{"head_dim": 32, "rope_base": 71600.0, "attn_scale": 0.177, "bias": "none", "parallel_block": false, "init_std_qkv": 0.0395, "init_std_up": 0.0395, "lr_mult_down": 0.7, "beta1": 0.95, "final_lr_fraction": 0.0, "dataset": "wikipedia_en"}
Each number is 50 + 10 x the weight over its row's rms, rounded and kept within 0 to 99. Layers, rows and columns count from 0. The size before them is the row's rms in percent of the matrix's.

# layer 9 MLP up, 384x160, rms 0.124, rows 279-308, columns 80-159
092:50 53 50 72 52 40 46 51 39 67 51 43 36 44 58 67 54 43 36 52 52 33 47 35 66 39 65 48 38 59 51 59 34 46 59 60 58 63 46 65 50 48 42 28 47 52 46 52 39 52 50 56 47 31 64 34 52 32 41 53 60 38 56 48 33 41 61 47 36 47 37 45 53 57 44 46 36 35 64 29
106:57 46 46 59 45 50 46 58 65 42 45 51 47 48 55 54 51 48 38 57 47 68 38 55 53 57 37 61 48 68 65 60 58 47 48 57 59 48 53 71 46 32 52 60 61 55 43 64 63 60 36 41 69 37 49 50 36 54 41 68 45 39 42 39 39 59 64 49 49 62 52 43 63 62 63 33 55 45 56 46
099:49 59 39 59 38 57 43 66 54 42 42 40 49 52 51 60 70 46 43 55 58 38 46 54 39 39 55 67 30 43 54 59 49 50 33 48 37 36 48 49 40 43 36 40 64 64 23 60 50 57 47 64 49 47 53 56 44 44 62 60 51 61 50 72 46 51 65 56 47 56 50 65 51 51 51 45 43 46 58 45
095:57 63 48 22 50 50 49 48 36 57 48 54 64 52 42 41 63 67 62 45 19 49 56 53 59 52 51 49 55 32 53 44 48 47 64 37 59 55 40 51 56 65 41 29 44 48 50 47 52 51 58 49 32 58 61 54 56 58 46 33 62 49 65 55 41 50 42 63 49 53 60 43 39 59 40 68 54 35 48 48
099:46 36 30 33 47 52 56 45 42 68 44 37 43 56 66 65 56 37 55 44 36 53 44 69 46 66 44 53 54 56 47 55 74 52 38 54 54 60 48 53 58 56 65 37 56 47 47 59 52 54 35 35 42 42 48 48 37 30 48 51 51 50 43 63 56 53 48 39 56 54 50 51 71 55 64 45 56 49 40 38
089:57 58 52 47 44 65 42 42 65 55 58 41 67 45 52 42 59 52 57 40 57 53 43 61 59 58 37 53 31 56 37 47 54 45 42 58 42 46 36 72 51 63 46 53 35 44 45 31 38 62 47 53 37 62 43 33 64 58 82 54 61 52 57 46 39 50 56 49 34 61 57 50 33 42 43 47 61 58 42 39
098:47 50 49 48 57 54 48 55 45 48 62 39 80 50 33 52 33 41 45 47 66 41 44 54 59 35 37 44 45 51 66 49 31 47 47 40 44 55 58 65 51 57 43 58 38 57 58 31 56 60 33 45 71 58 45 46 26 47 50 62 47 44 39 63 35 54 52 57 56 62 55 58 53 68 48 51 48 44 45 58
116:47 68 44 48 52 52 51 52 64 40 45 57 50 51 52 57 59 32 65 54 60 44 66 57 55 58 45 54 66 53 43 58 40 32 52 41 53 54 55 45 42 46 52 38 43 71 52 41 49 73 52 44 45 41 54 66 58 70 59 33 43 49 52 55 53 47 48 41 56 47 40 30 40 31 56 30 44 50 50 44
094:66 51 51 43 50 59 49 41 64 43 52 47 45 29 36 59 68 55 55 39 56 54 52 56 51 51 58 46 52 54 65 71 51 41 62 60 33 51 51 54 40 53 71 41 34 56 46 35 55 48 56 61 49 61 52 49 63 42 55 51 58 52 65 46 53 46 55 46 36 46 40 52 33 46 43 47 30 48 66 56
098:43 42 55 54 50 49 37 41 73 45 42 58 44 34 70 61 44 55 44 59 43 56 54 37 53 36 39 52 51 43 56 50 45 49 39 41 42 37 43 56 58 65 36 52 70 50 47 43 54 38 48 57 45 50 40 64 54 55 53 51 46 66 65 38 28 39 45 50 48 61 38 52 27 46 46 59 57 42 59 56
099:34 41 52 52 33 57 50 50 64 51 52 53 49 44 38 51 50 57 68 42 59 56 61 25 47 49 46 66 59 37 51 49 27 41 54 36 39 57 25 56 46 60 57 49 62 48 52 65 43 45 43 69 56 26 33 48 28 56 48 38 50 61 45 24 38 52 50 56 40 41 73 37 57 59 61 37 57 51 43 52
101:57 45 69 39 69 64 63 54 52 56 41 49 54 46 59 59 61 46 62 53 60 53 41 61 47 64 45 40 58 34 77 56 51 46 47 37 54 48 70 47 53 58 56 33 53 45 62 49 62 58 79 60 66 38 37 47 38 59 51 35 58 25 51 53 44 57 62 46 48 52 62 50 51 41 49 61 31 60 54 40
107:52 48 49 54 55 57 46 56 46 49 47 37 45 43 58 20 51 52 57 46 37 44 37 47 48 41 48 56 75 31 53 47 77 47 49 52 43 58 50 56 55 54 57 54 53 34 41 44 67 57 43 50 48 56 48 63 54 62 51 49 48 60 46 61 54 54 49 60 63 43 50 45 55 77 55 41 39 52 64 56
095:49 58 48 58 44 65 51 40 40 62 53 48 47 59 48 61 40 54 44 37 46 49 34 52 61 44 50 62 44 46 57 74 55 51 54 47 37 49 51 57 61 59 46 42 50 46 51 52 53 54 52 44 44 40 52 65 54 68 58 55 52 44 47 73 64 62 58 51 44 53 42 20 33 44 22 59 54 62 40 42
089:52 55 56 42 49 47 57 36 31 69 52 27 73 57 45 45 41 41 48 62 68 39 63 70 60 36 38 50 46 34 31 46 60 46 38 60 31 58 47 52 49 54 55 38 45 65 57 53 49 46 48 49 56 54 48 39 60 80 56 44 45 57 36 46 46 59 56 40 48 45 55 50 56 47 59 76 45 39 50 52
109:60 52 54 59 61 40 57 50 46 58 60 44 52 51 35 48 27 49 48 48 58 49 53 64 55 60 56 28 48 48 57 56 49 41 67 60 65 49 57 51 49 44 51 49 48 69 68 32 61 67 36 41 46 53 63 62 54 67 55 57 55 54 49 34 43 43 43 73 43 34 34 45 51 61 48 49 69 36 64 49
096:40 56 63 52 49 39 44 50 58 33 40 52 37 43 39 54 67 75 58 35 66 49 50 47 41 56 69 44 44 36 47 51 59 38 38 54 55 43 39 46 42 40 70 46 45 54 67 48 46 41 47 38 43 42 59 33 44 41 54 50 54 57 68 51 52 40 44 62 43 48 47 84 37 38 46 38 53 65 61 44
096:50 63 50 61 68 62 40 37 56 28 45 61 60 50 53 69 34 46 34 54 54 49 42 45 59 46 42 57 65 41 44 41 55 46 58 50 61 53 50 51 82 42 50 41 63 46 56 56 41 52 32 63 30 51 42 56 58 58 46 36 50 74 42 56 30 48 53 36 44 51 55 62 70 42 61 43 39 52 67 42
104:53 47 52 16 37 43 59 39 66 55 55 33 63 61 39 60 59 58 47 53 54 72 44 53 49 50 69 47 55 57 40 49 58 51 63 49 48 49 46 57 65 73 44 51 59 52 50 46 57 59 46 41 49 52 57 35 47 50 62 45 58 58 75 47 40 63 42 59 36 30 55 62 70 53 42 42 65 47 47 53
103:24 46 65 36 64 25 34 49 63 42 44 57 53 57 57 31 34 50 32 53 46 45 48 58 57 42 51 42 50 54 40 47 59 55 28 49 61 63 50 49 50 45 56 59 49 62 49 58 50 37 55 41 46 62 66 53 56 61 53 40 55 34 43 55 53 41 55 43 55 31 40 58 50 45 53 66 57 39 47 55
110:46 48 58 67 44 48 45 50 36 50 62 53 54 45 43 58 34 49 67 41 43 54 54 45 66 34 62 62 49 48 57 50 62 35 45 61 55 61 48 46 60 45 50 66 57 34 44 52 37 54 49 43 34 59 53 57 58 64 48 59 76 41 52 43 41 48 25 53 57 46 45 51 54 53 57 71 38 46 64 55
106:54 48 60 52 30 47 58 68 47 46 51 56 37 56 54 49 42 39 59 46 59 65 51 63 47 42 27 60 64 70 62 52 50 46 40 45 54 52 51 43 36 55 42 49 40 66 62 58 71 72 54 57 37 60 46 49 60 71 50 62 42 38 40 38 52 46 62 38 54 56 77 50 60 49 58 47 65 43 39 48
095:52 62 43 56 54 28 44 63 45 57 55 42 45 64 25 65 51 59 63 60 55 49 56 38 45 61 56 61 45 30 46 57 42 54 52 40 45 54 59 40 60 51 43 48 45 52 56 34 68 43 39 53 57 41 40 47 67 68 54 42 72 48 53 29 69 68 44 61 68 69 44 50 52 59 59 38 60 54 47 44
097:45 54 51 61 63 56 54 56 57 55 61 49 32 39 46 51 66 43 47 58 55 66 60 46 47 70 41 34 35 37 63 61 62 45 37 50 36 37 48 55 59 62 41 71 56 52 46 53 57 36 54 56 48 54 47 38 49 43 72 49 45 50 40 45 50 48 47 37 41 51 53 68 48 52 51 64 51 52 60 46
108:51 46 47 55 56 34 55 29 38 50 68 45 72 41 61 62 39 47 19 39 47 60 59 38 34 66 47 40 43 44 57 42 48 54 61 51 50 63 46 40 60 47 59 52 31 50 50 72 42 49 49 52 38 45 63 54 66 62 51 59 64 40 49 31 55 49 47 36 61 53 48 37 56 32 55 65 33 47 48 47
095:57 49 63 52 38 59 46 53 63 53 55 54 49 50 48 53 60 48 47 32 47 57 54 56 60 53 25 46 45 60 44 53 67 53 47 29 25 54 33 47 76 42 51 46 46 44 52 44 41 46 57 71 60 47 40 45 49 37 70 41 50 53 36 38 63 44 57 34 49 63 47 35 38 36 50 57 36 63 48 53
100:37 57 53 51 53 40 40 28 63 72 68 61 61 50 54 47 53 51 44 51 31 53 52 36 63 51 47 29 73 58 38 45 59 45 36 77 54 45 65 61 59 24 54 36 70 46 54 45 54 40 36 56 62 45 57 50 49 54 38 50 60 60 45 63 41 62 48 40 50 59 55 49 53 59 35 69 41 54 76 53
108:55 50 44 65 52 45 56 67 50 58 48 43 58 42 54 48 61 39 40 39 42 38 66 44 50 23 56 51 49 68 55 57 47 59 35 40 47 62 68 55 53 63 53 52 50 48 46 50 63 51 57 37 48 57 39 47 60 67 41 57 48 58 33 56 62 43 22 49 50 38 36 64 37 30 45 43 56 54 58 78
096:55 50 58 48 52 48 49 51 57 58 48 45 42 63 43 36 53 38 39 56 50 46 73 46 45 62 60 49 42 58 63 50 50 35 42 30 54 29 52 34 48 54 42 64 59 43 59 43 44 67 54 44 32 63 49 54 67 73 35 55 48 52 48 55 54 49 54 54 62 51 46 60 42 60 62 40 56 41 55 83
094:47 34 44 49 49 51 57 57 50 47 54 42 47 52 60 44 46 57 61 51 30 48 62 32 50 55 51 64 38 42 56 55 53 53 54 51 52 61 43 54 46 46 48 59 63 39 35 37 48 52 43 58 46 51 53 40 46 40 47 55 47 53 40 34 45 40 51 60 75 59 48 38 56 26 37 59 50 51 36 64
# layer 9 MLP down (transposed), 384x160, rms 0.0764, rows 279-307, columns 80-159
099:57 25 51 38 36 35 65 43 52 44 57 45 32 27 56 64 58 41 54 26 32 53 53 56 60 43 68 59 53 69 48 51 44 54 45 54 44 60 54 44 60 65 56 58 65 49 48 71 59 37 54 60 59 55 43 42 54 52 64 39 51 40 59 58 51 41 61 43 41 55 54 44 49 37 55 56 31 44 48 31
097:54 38 51 49 54 38 62 45 60 47 37 59 52 43 42 57 57 63 58 57 44 78 53 49 56 61 59 45 64 40 54 50 47 44 55 54 40 57 60 57 67 45 52 25 50 39 44 40 54 42 63 54 48 45 49 52 53 46 62 65 62 56 68 61 45 35 71 50 43 49 45 50 57 49 64 48 49 49 52 56
101:42 36 53 55 42 53 49 65 46 62 46 41 43 55 43 53 43 52 54 69 54 49 34 54 27 42 42 68 37 41 58 32 54 48 60 49 53 43 46 62 43 78 66 63 31 51 48 53 62 47 44 51 50 58 36 37 41 54 40 51 50 45 45 49 46 54 51 51 58 56 43 46 65 53 60 41 56 54 51 61
093:41 43 43 40 62 51 41 53 52 35 48 42 41 54 64 50 52 43 44 57 58 18 44 60 47 54 61 60 18 35 58 44 55 51 54 44 57 50 61 49 61 47 34 59 67 61 38 65 53 37 61 33 51 52 54 54 52 42 43 36 53 47 57 54 49 40 43 37 68 59 59 46 53 37 44 39 66 50 38 66
102:39 55 49 39 59 53 48 52 45 58 48 48 61 51 42 56 49 33 45 46 54 60 53 51 54 39 49 45 45 42 61 43 69 37 30 40 45 66 30 56 28 47 24 46 45 58 47 56 46 59 44 53 45 44 53 51 28 43 43 49 65 62 45 45 44 53 65 35 47 46 48 44 46 63 50 54 48 62 45 58
112:62 52 45 50 59 68 57 41 40 58 55 41 50 70 27 71 52 40 57 50 61 50 41 55 61 55 27 70 61 52 34 46 37 59 33 59 48 57 38 48 53 60 42 48 34 54 32 50 43 41 45 54 50 51 30 60 42 45 71 51 62 48 34 48 45 44 62 41 47 51 47 49 52 72 64 68 44 54 60 44
088:46 61 42 22 55 60 45 50 26 31 48 53 56 63 48 69 45 52 49 44 46 46 56 51 36 59 40 69 53 48 59 62 60 48 50 63 47 32 47 34 49 65 45 58 52 72 51 45 44 46 56 54 42 63 60 57 65 36 54 51 33 41 53 51 49 60 44 28 62 46 58 33 47 49 56 54 37 51 51 53
101:75 63 36 48 53 47 62 33 54 45 43 64 43 61 50 51 41 43 56 39 53 35 32 53 62 55 45 56 46 56 69 36 47 53 45 54 53 51 61 33 48 52 42 41 53 65 44 49 46 49 31 72 55 67 44 47 60 40 46 42 65 44 32 50 53 57 56 34 41 50 47 36 62 36 44 31 36 57 62 49
094:53 52 51 44 41 33 64 50 43 37 43 42 50 30 42 50 66 49 68 36 50 50 71 35 31 58 49 36 55 57 59 57 43 50 77 65 43 37 44 52 41 41 70 54 59 54 40 47 39 35 47 47 46 56 46 44 35 69 47 42 40 33 57 42 49 62 46 62 66 32 49 38 39 49 42 52 55 35 42 55
093:53 51 57 52 52 63 62 41 60 40 45 50 45 60 57 65 60 44 52 40 48 56 61 60 61 66 51 49 56 51 32 34 52 57 43 52 59 72 57 63 60 35 45 47 51 74 50 68 50 61 41 44 71 53 33 49 41 32 51 51 18 56 47 63 33 56 58 41 58 57 56 39 37 57 60 55 59 44 53 47
100:55 50 61 29 41 48 51 35 71 51 55 59 48 59 51 49 49 47 55 45 37 56 46 44 39 49 52 46 44 53 37 44 45 59 44 54 61 54 33 54 48 61 49 48 56 42 43 56 76 29 40 60 55 37 58 47 42 40 71 60 22 52 34 42 55 54 43 51 49 50 51 38 38 60 64 47 43 28 46 63
099:74 54 56 44 65 50 53 62 55 51 40 31 59 40 38 55 54 54 54 72 47 37 39 54 56 36 44 55 57 53 56 45 51 40 48 50 40 67 48 53 50 58 65 57 54 44 49 44 49 51 46 58 33 60 53 52 44 34 47 44 69 38 45 78 39 47 46 50 49 57 47 45 45 41 51 57 34 44 61 43
096:50 55 35 60 61 59 71 43 41 46 52 56 50 68 42 31 49 55 56 52 61 45 28 53 52 44 57 44 49 38 54 52 43 29 51 54 47 53 62 57 60 50 61 54 66 61 32 44 62 53 57 50 68 46 43 60 33 33 50 57 46 59 46 69 61 55 53 47 58 36 34 39 53 47 65 58 51 68 62 59
094:29 50 40 39 58 50 84 60 64 48 59 52 73 50 50 46 47 51 58 47 61 54 62 61 60 45 54 36 64 37 47 55 43 41 37 55 71 52 42 63 42 57 53 53 34 46 36 62 48 65 31 53 49 64 62 56 66 58 36 55 38 45 44 46 48 60 49 81 43 51 45 58 56 46 51 40 56 33 68 48
097:57 39 67 38 46 40 50 57 66 39 57 67 55 35 55 60 39 51 71 65 41 36 68 59 33 53 56 58 70 45 36 50 54 55 44 71 68 55 56 41 48 57 67 63 55 56 56 54 39 43 74 42 50 50 31 33 44 57 68 70 52 62 45 49 53 41 50 44 38 54 54 58 81 52 37 52 43 55 48 55
104:32 60 46 38 54 68 43 60 38 37 46 46 59 48 57 52 44 38 55 51 59 79 51 60 46 36 60 60 35 61 54 47 63 47 68 63 47 52 53 53 72 51 37 62 31 45 51 45 69 44 67 57 45 53 56 41 45 41 54 51 52 45 48 33 58 54 47 52 34 58 56 47 46 35 60 45 50 39 59 50
099:45 31 47 30 65 47 49 60 51 50 33 59 26 52 50 38 53 67 27 45 51 44 59 50 60 37 49 41 35 49 42 55 47 59 54 44 42 46 63 77 37 51 74 47 58 50 58 57 55 48 57 51 44 55 61 43 51 43 52 53 42 61 38 45 58 54 48 37 41 61 57 46 43 60 53 75 38 37 59 58
093:38 57 57 55 34 52 54 43 39 29 53 48 54 45 35 60 44 53 47 61 53 46 67 58 53 41 49 45 25 46 47 40 33 61 47 49 56 52 42 44 61 45 61 63 61 41 55 44 53 39 49 49 42 58 56 44 56 50 45 44 67 69 36 46 51 36 58 50 28 39 58 46 45 66 37 55 62 25 61 54
088:58 32 60 54 39 48 39 31 59 62 56 53 48 62 43 49 50 46 28 53 42 53 32 49 72 36 51 46 40 53 31 44 40 26 62 61 55 61 60 58 50 39 44 61 41 49 42 57 41 55 50 59 42 39 44 39 47 67 57 41 40 46 48 58 61 41 47 50 65 31 35 51 47 66 45 52 43 73 70 55
105:58 56 39 56 69 59 57 69 31 41 43 67 51 61 64 42 46 36 65 44 51 35 48 54 48 50 62 67 39 37 56 59 47 56 41 58 41 71 45 49 40 54 50 42 49 39 47 43 50 56 52 57 57 63 53 75 47 52 56 55 58 56 54 44 35 61 43 40 52 64 56 55 58 27 50 48 49 51 46 58
109:61 57 58 52 64 52 60 34 61 49 62 41 64 47 43 47 49 34 61 61 57 50 45 38 62 66 45 47 52 33 39 62 56 46 55 57 52 52 54 68 38 36 52 56 60 57 48 42 53 67 54 41 56 60 74 53 27 69 52 55 58 52 29 43 54 45 55 45 34 56 34 69 40 41 62 61 44 55 44 50
101:54 59 43 42 59 40 54 39 55 50 53 53 52 56 29 50 57 57 33 30 66 52 62 64 41 44 52 42 38 44 63 54 45 45 51 48 48 56 54 46 47 60 54 48 56 62 42 58 60 37 57 42 71 48 39 52 36 40 55 58 43 44 71 28 54 41 51 55 45 51 61 65 70 50 58 30 67 42 39 64
094:54 28 43 65 53 44 40 39 63 52 67 44 53 36 74 42 55 47 57 35 50 44 68 42 49 53 51 47 35 46 24 47 63 71 44 50 52 46 61 57 45 57 51 62 54 52 56 33 67 41 44 45 60 51 66 76 55 42 60 52 52 45 78 40 37 61 59 54 61 59 41 48 56 46 62 42 51 32 54 55
103:52 44 43 72 61 61 57 40 35 50 62 51 45 42 44 37 62 51 43 53 61 58 72 61 46 52 49 72 59 36 64 48 54 51 48 62 39 42 52 27 52 44 40 47 50 39 51 48 52 55 67 64 38 50 52 48 40 40 62 41 43 56 53 37 44 48 40 55 31 49 37 60 51 65 46 60 47 40 51 63
095:46 55 52 73 39 62 56 54 22 35 46 44 62 45 52 42 49 63 56 41 45 47 39 55 54 65 57 50 59 63 65 62 48 49 49 49 36 48 52 39 28 32 46 51 55 35 37 50 63 48 41 40 62 60 57 40 53 40 48 49 38 35 57 45 57 41 45 43 60 62 54 41 65 53 44 56 50 33 50 48
096:44 58 51 60 33 33 51 58 55 42 52 33 40 56 51 38 44 27 64 45 69 42 45 43 38 61 38 49 70 63 52 41 29 52 54 52 37 51 38 55 43 56 60 61 40 52 62 33 67 54 57 41 49 51 67 40 55 56 61 51 53 55 51 39 49 61 66 49 51 46 60 44 45 62 53 61 61 67 61 44
086:31 48 51 58 50 36 51 50 47 40 71 61 58 71 62 51 48 64 45 56 54 65 47 43 42 54 44 56 41 60 35 60 47 68 44 61 67 56 46 39 49 57 49 67 48 38 59 49 59 32 53 56 42 50 56 41 39 45 61 57 42 36 63 45 57 66 52 73 64 59 43 59 48 34 55 35 47 52 43 64
107:42 70 35 47 54 50 57 45 55 54 38 55 27 59 47 51 75 72 56 61 55 43 54 46 40 62 49 61 66 57 53 54 51 53 44 42 35 54 53 58 45 42 64 40 44 39 44 61 52 46 42 74 57 52 67 62 52 47 56 54 36 55 57 51 63 45 58 54 59 60 59 55 52 45 39 37 53 52 56 52
096:45 28 47 48 51 61 46 59 31 57 45 53 60 49 48 46 43 52 58 35 29 66 53 48 51 53 67 54 54 48 50 55 54 42 47 43 50 47 39 51 44 43 68 49 56 53 63 49 48 34 56 51 60 67 77 38 51 71 48 55 37 54 62 65 37 57 60 46 57 59 36 58 36 39 70 54 53 64 58 39
# layer 9 MLP gate, 384x160, rms 0.119, rows 280-308, columns 80-159
106:49 44 50 58 48 58 50 55 40 39 58 47 52 37 32 60 57 44 65 31 70 54 67 48 77 29 68 38 56 55 54 41 59 64 43 50 51 50 55 55 60 66 39 52 49 49 58 58 46 44 63 45 25 50 46 45 48 58 46 40 53 40 34 53 48 54 47 64 56 56 42 51 41 43 40 50 59 60 57 62
094:70 54 62 55 44 59 35 39 64 48 35 37 47 73 50 40 68 47 38 35 52 49 52 44 47 38 34 63 49 58 56 58 51 59 46 44 51 40 43 57 55 35 50 46 33 48 50 55 54 52 47 57 66 54 55 47 26 49 75 40 44 37 47 38 59 45 39 51 36 47 54 35 71 45 56 51 50 32 43 52
101:48 48 72 28 62 59 56 51 51 48 75 52 69 61 60 67 58 35 51 46 60 31 30 40 60 60 41 49 53 32 43 44 47 72 56 53 57 43 46 56 51 37 66 48 42 68 54 67 41 45 60 40 49 55 60 51 49 46 63 65 55 39 63 38 63 35 47 51 57 40 55 60 53 52 29 42 45 45 44 52
100:57 30 67 65 35 43 37 59 52 44 64 49 46 69 45 54 62 57 37 55 43 65 47 41 68 41 62 35 48 53 50 72 39 63 46 57 61 46 55 34 44 54 39 52 56 46 58 65 51 59 43 56 25 58 22 42 47 54 46 49 52 54 51 43 55 48 57 49 43 53 54 42 40 33 55 47 39 45 42 50
087:60 43 58 36 37 38 54 45 44 45 66 46 36 51 60 58 59 56 64 38 48 41 50 42 64 53 52 51 45 44 51 47 50 50 62 61 49 36 55 60 54 38 61 52 72 52 64 57 50 60 54 59 59 49 54 68 49 40 27 63 41 46 54 73 56 57 37 52 44 52 43 62 49 39 57 52 48 32 37 35
103:64 49 55 50 35 47 38 43 54 74 61 46 39 42 64 34 59 53 73 37 54 54 56 43 38 64 53 46 51 49 48 56 65 60 57 49 53 53 28 48 63 37 58 57 49 44 38 54 46 60 60 65 52 46 41 39 53 57 60 38 43 49 61 48 75 56 57 58 49 49 43 54 41 48 34 41 30 63 27 46
115:63 53 60 59 50 40 46 32 59 44 39 48 60 58 53 46 20 50 53 56 68 45 55 45 66 26 46 50 35 54 46 39 50 42 38 63 59 44 50 41 43 50 50 51 42 37 34 63 47 54 53 51 49 55 41 32 49 33 54 39 39 61 40 42 57 49 46 39 43 51 65 51 60 62 54 49 46 55 61 42
095:46 45 68 46 57 43 57 63 60 33 72 64 34 52 41 52 56 43 57 45 38 55 66 44 58 52 41 39 43 49 34 62 36 54 68 63 49 47 48 41 47 33 50 54 59 52 53 59 53 43 37 55 46 44 57 37 50 63 58 41 28 62 60 48 48 66 52 64 44 39 59 50 25 51 53 57 47 60 48 61
093:37 56 58 39 38 49 50 37 47 51 55 57 35 45 66 45 45 47 50 64 34 49 63 54 68 58 56 52 49 34 63 61 31 66 52 72 42 38 43 37 51 48 48 47 47 51 53 45 48 57 61 51 33 49 36 58 49 42 55 47 68 46 46 52 55 45 50 40 38 30 75 59 38 59 38 61 46 64 45 65
099:45 60 58 43 54 54 51 60 54 43 44 58 40 45 39 43 84 46 58 33 44 57 35 38 62 48 42 34 58 55 45 52 32 72 64 47 50 31 65 47 48 58 45 38 58 50 76 60 54 47 42 46 57 58 34 41 53 64 51 50 58 42 64 38 42 45 22 54 41 42 31 35 71 41 42 39 56 44 68 48
103:73 63 67 43 44 66 62 44 52 36 34 64 45 48 35 40 58 46 68 59 65 30 30 49 46 60 57 57 62 37 53 45 60 50 41 80 45 45 67 46 49 37 56 37 37 42 45 39 57 51 34 55 54 56 35 57 37 35 46 42 57 51 41 57 31 59 52 59 30 62 60 38 42 50 49 43 44 35 51 56
099:59 70 44 43 55 48 55 59 53 48 57 47 42 31 54 46 64 36 56 57 41 55 48 52 45 54 38 53 47 60 54 52 43 48 41 57 59 54 19 46 63 41 35 59 46 47 56 55 52 61 37 57 43 55 63 62 61 55 60 48 52 41 45 67 56 48 57 44 33 49 48 51 72 63 38 48 54 68 41 51
097:51 57 29 58 76 40 48 33 48 44 65 68 61 46 54 58 61 41 51 50 61 41 33 35 50 51 52 47 41 42 42 52 72 41 60 73 42 53 45 60 43 62 46 53 50 54 57 63 47 50 56 41 66 45 68 39 56 54 62 52 44 43 48 45 43 57 40 53 48 51 48 39 36 57 51 40 54 34 65 66
097:46 56 31 60 58 49 42 64 32 60 47 68 31 52 53 56 61 41 45 40 41 45 57 48 43 39 55 61 50 41 64 53 40 42 34 48 56 44 42 48 38 58 43 38 55 34 52 44 56 61 41 36 66 31 43 48 31 62 53 61 55 47 59 46 55 52 48 43 45 56 59 36 44 57 56 64 50 80 47 54
104:44 57 48 61 61 55 47 66 51 48 51 57 55 58 53 51 61 48 58 41 57 55 52 36 50 41 46 38 29 56 57 61 50 66 61 50 45 50 72 58 39 42 51 43 61 59 43 65 63 44 38 56 63 61 68 40 60 44 51 46 40 56 46 66 51 54 68 51 56 47 53 47 65 51 46 52 74 63 47 59
100:56 51 48 53 66 57 44 69 55 41 38 43 47 39 42 51 56 64 56 53 61 51 59 49 50 53 54 58 44 48 63 82 51 66 45 47 36 45 53 52 61 46 57 52 43 46 58 51 57 57 45 43 52 65 43 43 40 39 35 50 60 44 48 33 38 29 68 59 45 58 39 33 63 37 43 45 51 65 51 56
100:46 62 65 62 58 52 36 45 49 58 51 46 52 54 58 67 42 24 45 33 30 48 48 41 69 61 56 49 55 47 69 68 38 39 60 51 57 59 37 40 45 47 42 52 44 50 64 36 52 58 48 42 39 51 60 58 40 55 67 51 53 48 44 27 44 46 42 63 41 54 43 44 54 33 72 47 47 52 68 60
102:52 36 38 52 47 58 46 55 69 60 70 49 29 62 50 52 70 36 49 28 55 68 30 50 43 46 51 56 48 51 43 54 55 64 60 40 72 37 41 46 42 35 41 66 44 48 58 43 49 55 50 53 52 52 43 51 41 54 51 49 60 45 41 49 39 28 41 57 54 38 47 37 40 43 34 55 44 46 45 45
111:43 49 47 39 46 47 53 41 59 56 79 50 50 51 42 59 70 44 55 42 52 51 60 58 49 65 53 53 47 31 53 38 53 68 67 54 38 29 56 41 52 54 34 35 62 52 46 42 54 58 51 49 55 40 51 49 40 63 49 59 40 45 46 44 43 62 59 62 45 58 37 46 61 62 45 45 46 68 51 33
099:49 52 67 40 53 68 48 45 45 58 37 51 55 47 58 43 53 37 67 49 55 28 48 39 33 38 53 46 60 68 55 57 44 32 51 71 51 42 45 64 51 49 40 49 49 39 41 37 54 44 45 54 46 48 49 46 49 56 51 47 71 38 64 35 45 70 41 39 58 75 74 58 52 31 52 60 42 59 65 52
101:53 44 51 46 27 52 57 52 38 70 43 56 48 37 55 42 44 63 33 51 40 55 49 57 40 42 28 51 69 45 54 54 50 47 37 48 43 38 46 37 32 52 68 53 62 53 75 56 55 38 63 54 52 60 41 47 48 43 56 43 62 51 49 46 61 27 69 42 43 40 53 47 51 54 37 61 51 34 36 51
100:57 41 36 51 23 49 40 57 32 63 37 58 58 48 44 49 45 43 52 55 54 39 47 48 38 49 51 51 51 76 41 50 73 48 36 42 48 54 49 60 60 57 48 48 34 51 57 45 44 55 59 55 52 42 63 51 51 47 51 24 42 42 58 61 47 51 53 48 55 50 45 39 60 49 62 53 31 66 46 63
097:46 43 44 55 50 62 45 45 43 49 54 43 42 47 59 39 75 34 51 73 30 56 39 60 56 45 38 58 35 32 60 37 28 55 46 49 67 53 48 47 27 38 47 56 55 64 54 32 56 52 53 30 36 63 55 47 57 46 41 48 52 55 55 56 46 47 68 45 54 38 42 48 42 73 38 43 52 51 45 58
102:46 47 52 74 66 49 56 67 50 57 62 40 67 43 68 53 39 56 33 49 52 39 45 31 44 82 44 40 51 44 52 26 59 53 36 38 54 43 62 43 60 39 45 50 48 39 52 44 56 56 68 72 45 40 69 45 66 37 50 48 45 49 30 53 43 45 54 59 56 60 62 45 51 52 45 58 43 55 43 46
101:35 24 52 70 44 38 64 60 58 52 41 79 62 39 57 55 37 49 53 45 61 57 35 36 52 26 55 44 53 57 41 50 61 48 51 49 56 39 57 49 73 23 54 50 47 49 57 56 40 41 48 44 53 41 50 49 44 53 47 54 46 52 47 50 51 39 46 39 68 63 59 60 33 49 62 54 53 58 34 37
093:62 60 52 61 53 55 60 40 44 53 45 46 52 53 45 53 43 34 45 43 61 54 43 33 56 50 57 64 35 33 69 54 71 54 57 39 54 42 44 56 46 72 27 55 41 51 78 37 51 60 51 47 52 59 38 43 55 37 56 41 56 60 40 46 35 30 54 53 39 54 58 37 50 47 61 48 45 35 48 37
104:46 62 54 64 49 63 52 33 42 58 44 48 60 59 47 62 65 37 66 58 66 54 49 43 48 63 71 61 51 53 48 43 41 54 68 48 72 42 44 41 60 52 34 55 35 68 43 52 52 70 49 56 51 51 50 55 56 34 41 56 37 40 60 66 48 55 57 48 69 35 62 40 57 36 29 55 53 63 57 42
093:35 45 55 52 60 57 42 57 50 53 59 38 61 44 45 41 36 40 54 45 51 61 67 63 69 34 53 49 59 55 48 49 35 64 53 44 35 64 56 56 49 52 50 60 58 42 48 66 58 60 32 79 55 53 51 64 61 62 54 46 62 54 66 34 35 35 59 47 49 30 60 56 59 59 45 35 58 32 47 37
097:54 51 61 58 55 52 53 52 62 68 49 47 43 67 50 48 60 42 35 46 63 33 57 56 67 62 39 37 36 41 52 61 53 38 34 30 56 62 36 63 54 59 45 45 55 30 40 50 53 48 45 29 41 54 70 52 49 52 65 66 57 52 52 25 52 54 56 43 38 42 56 59 68 58 58 68 43 68 59 59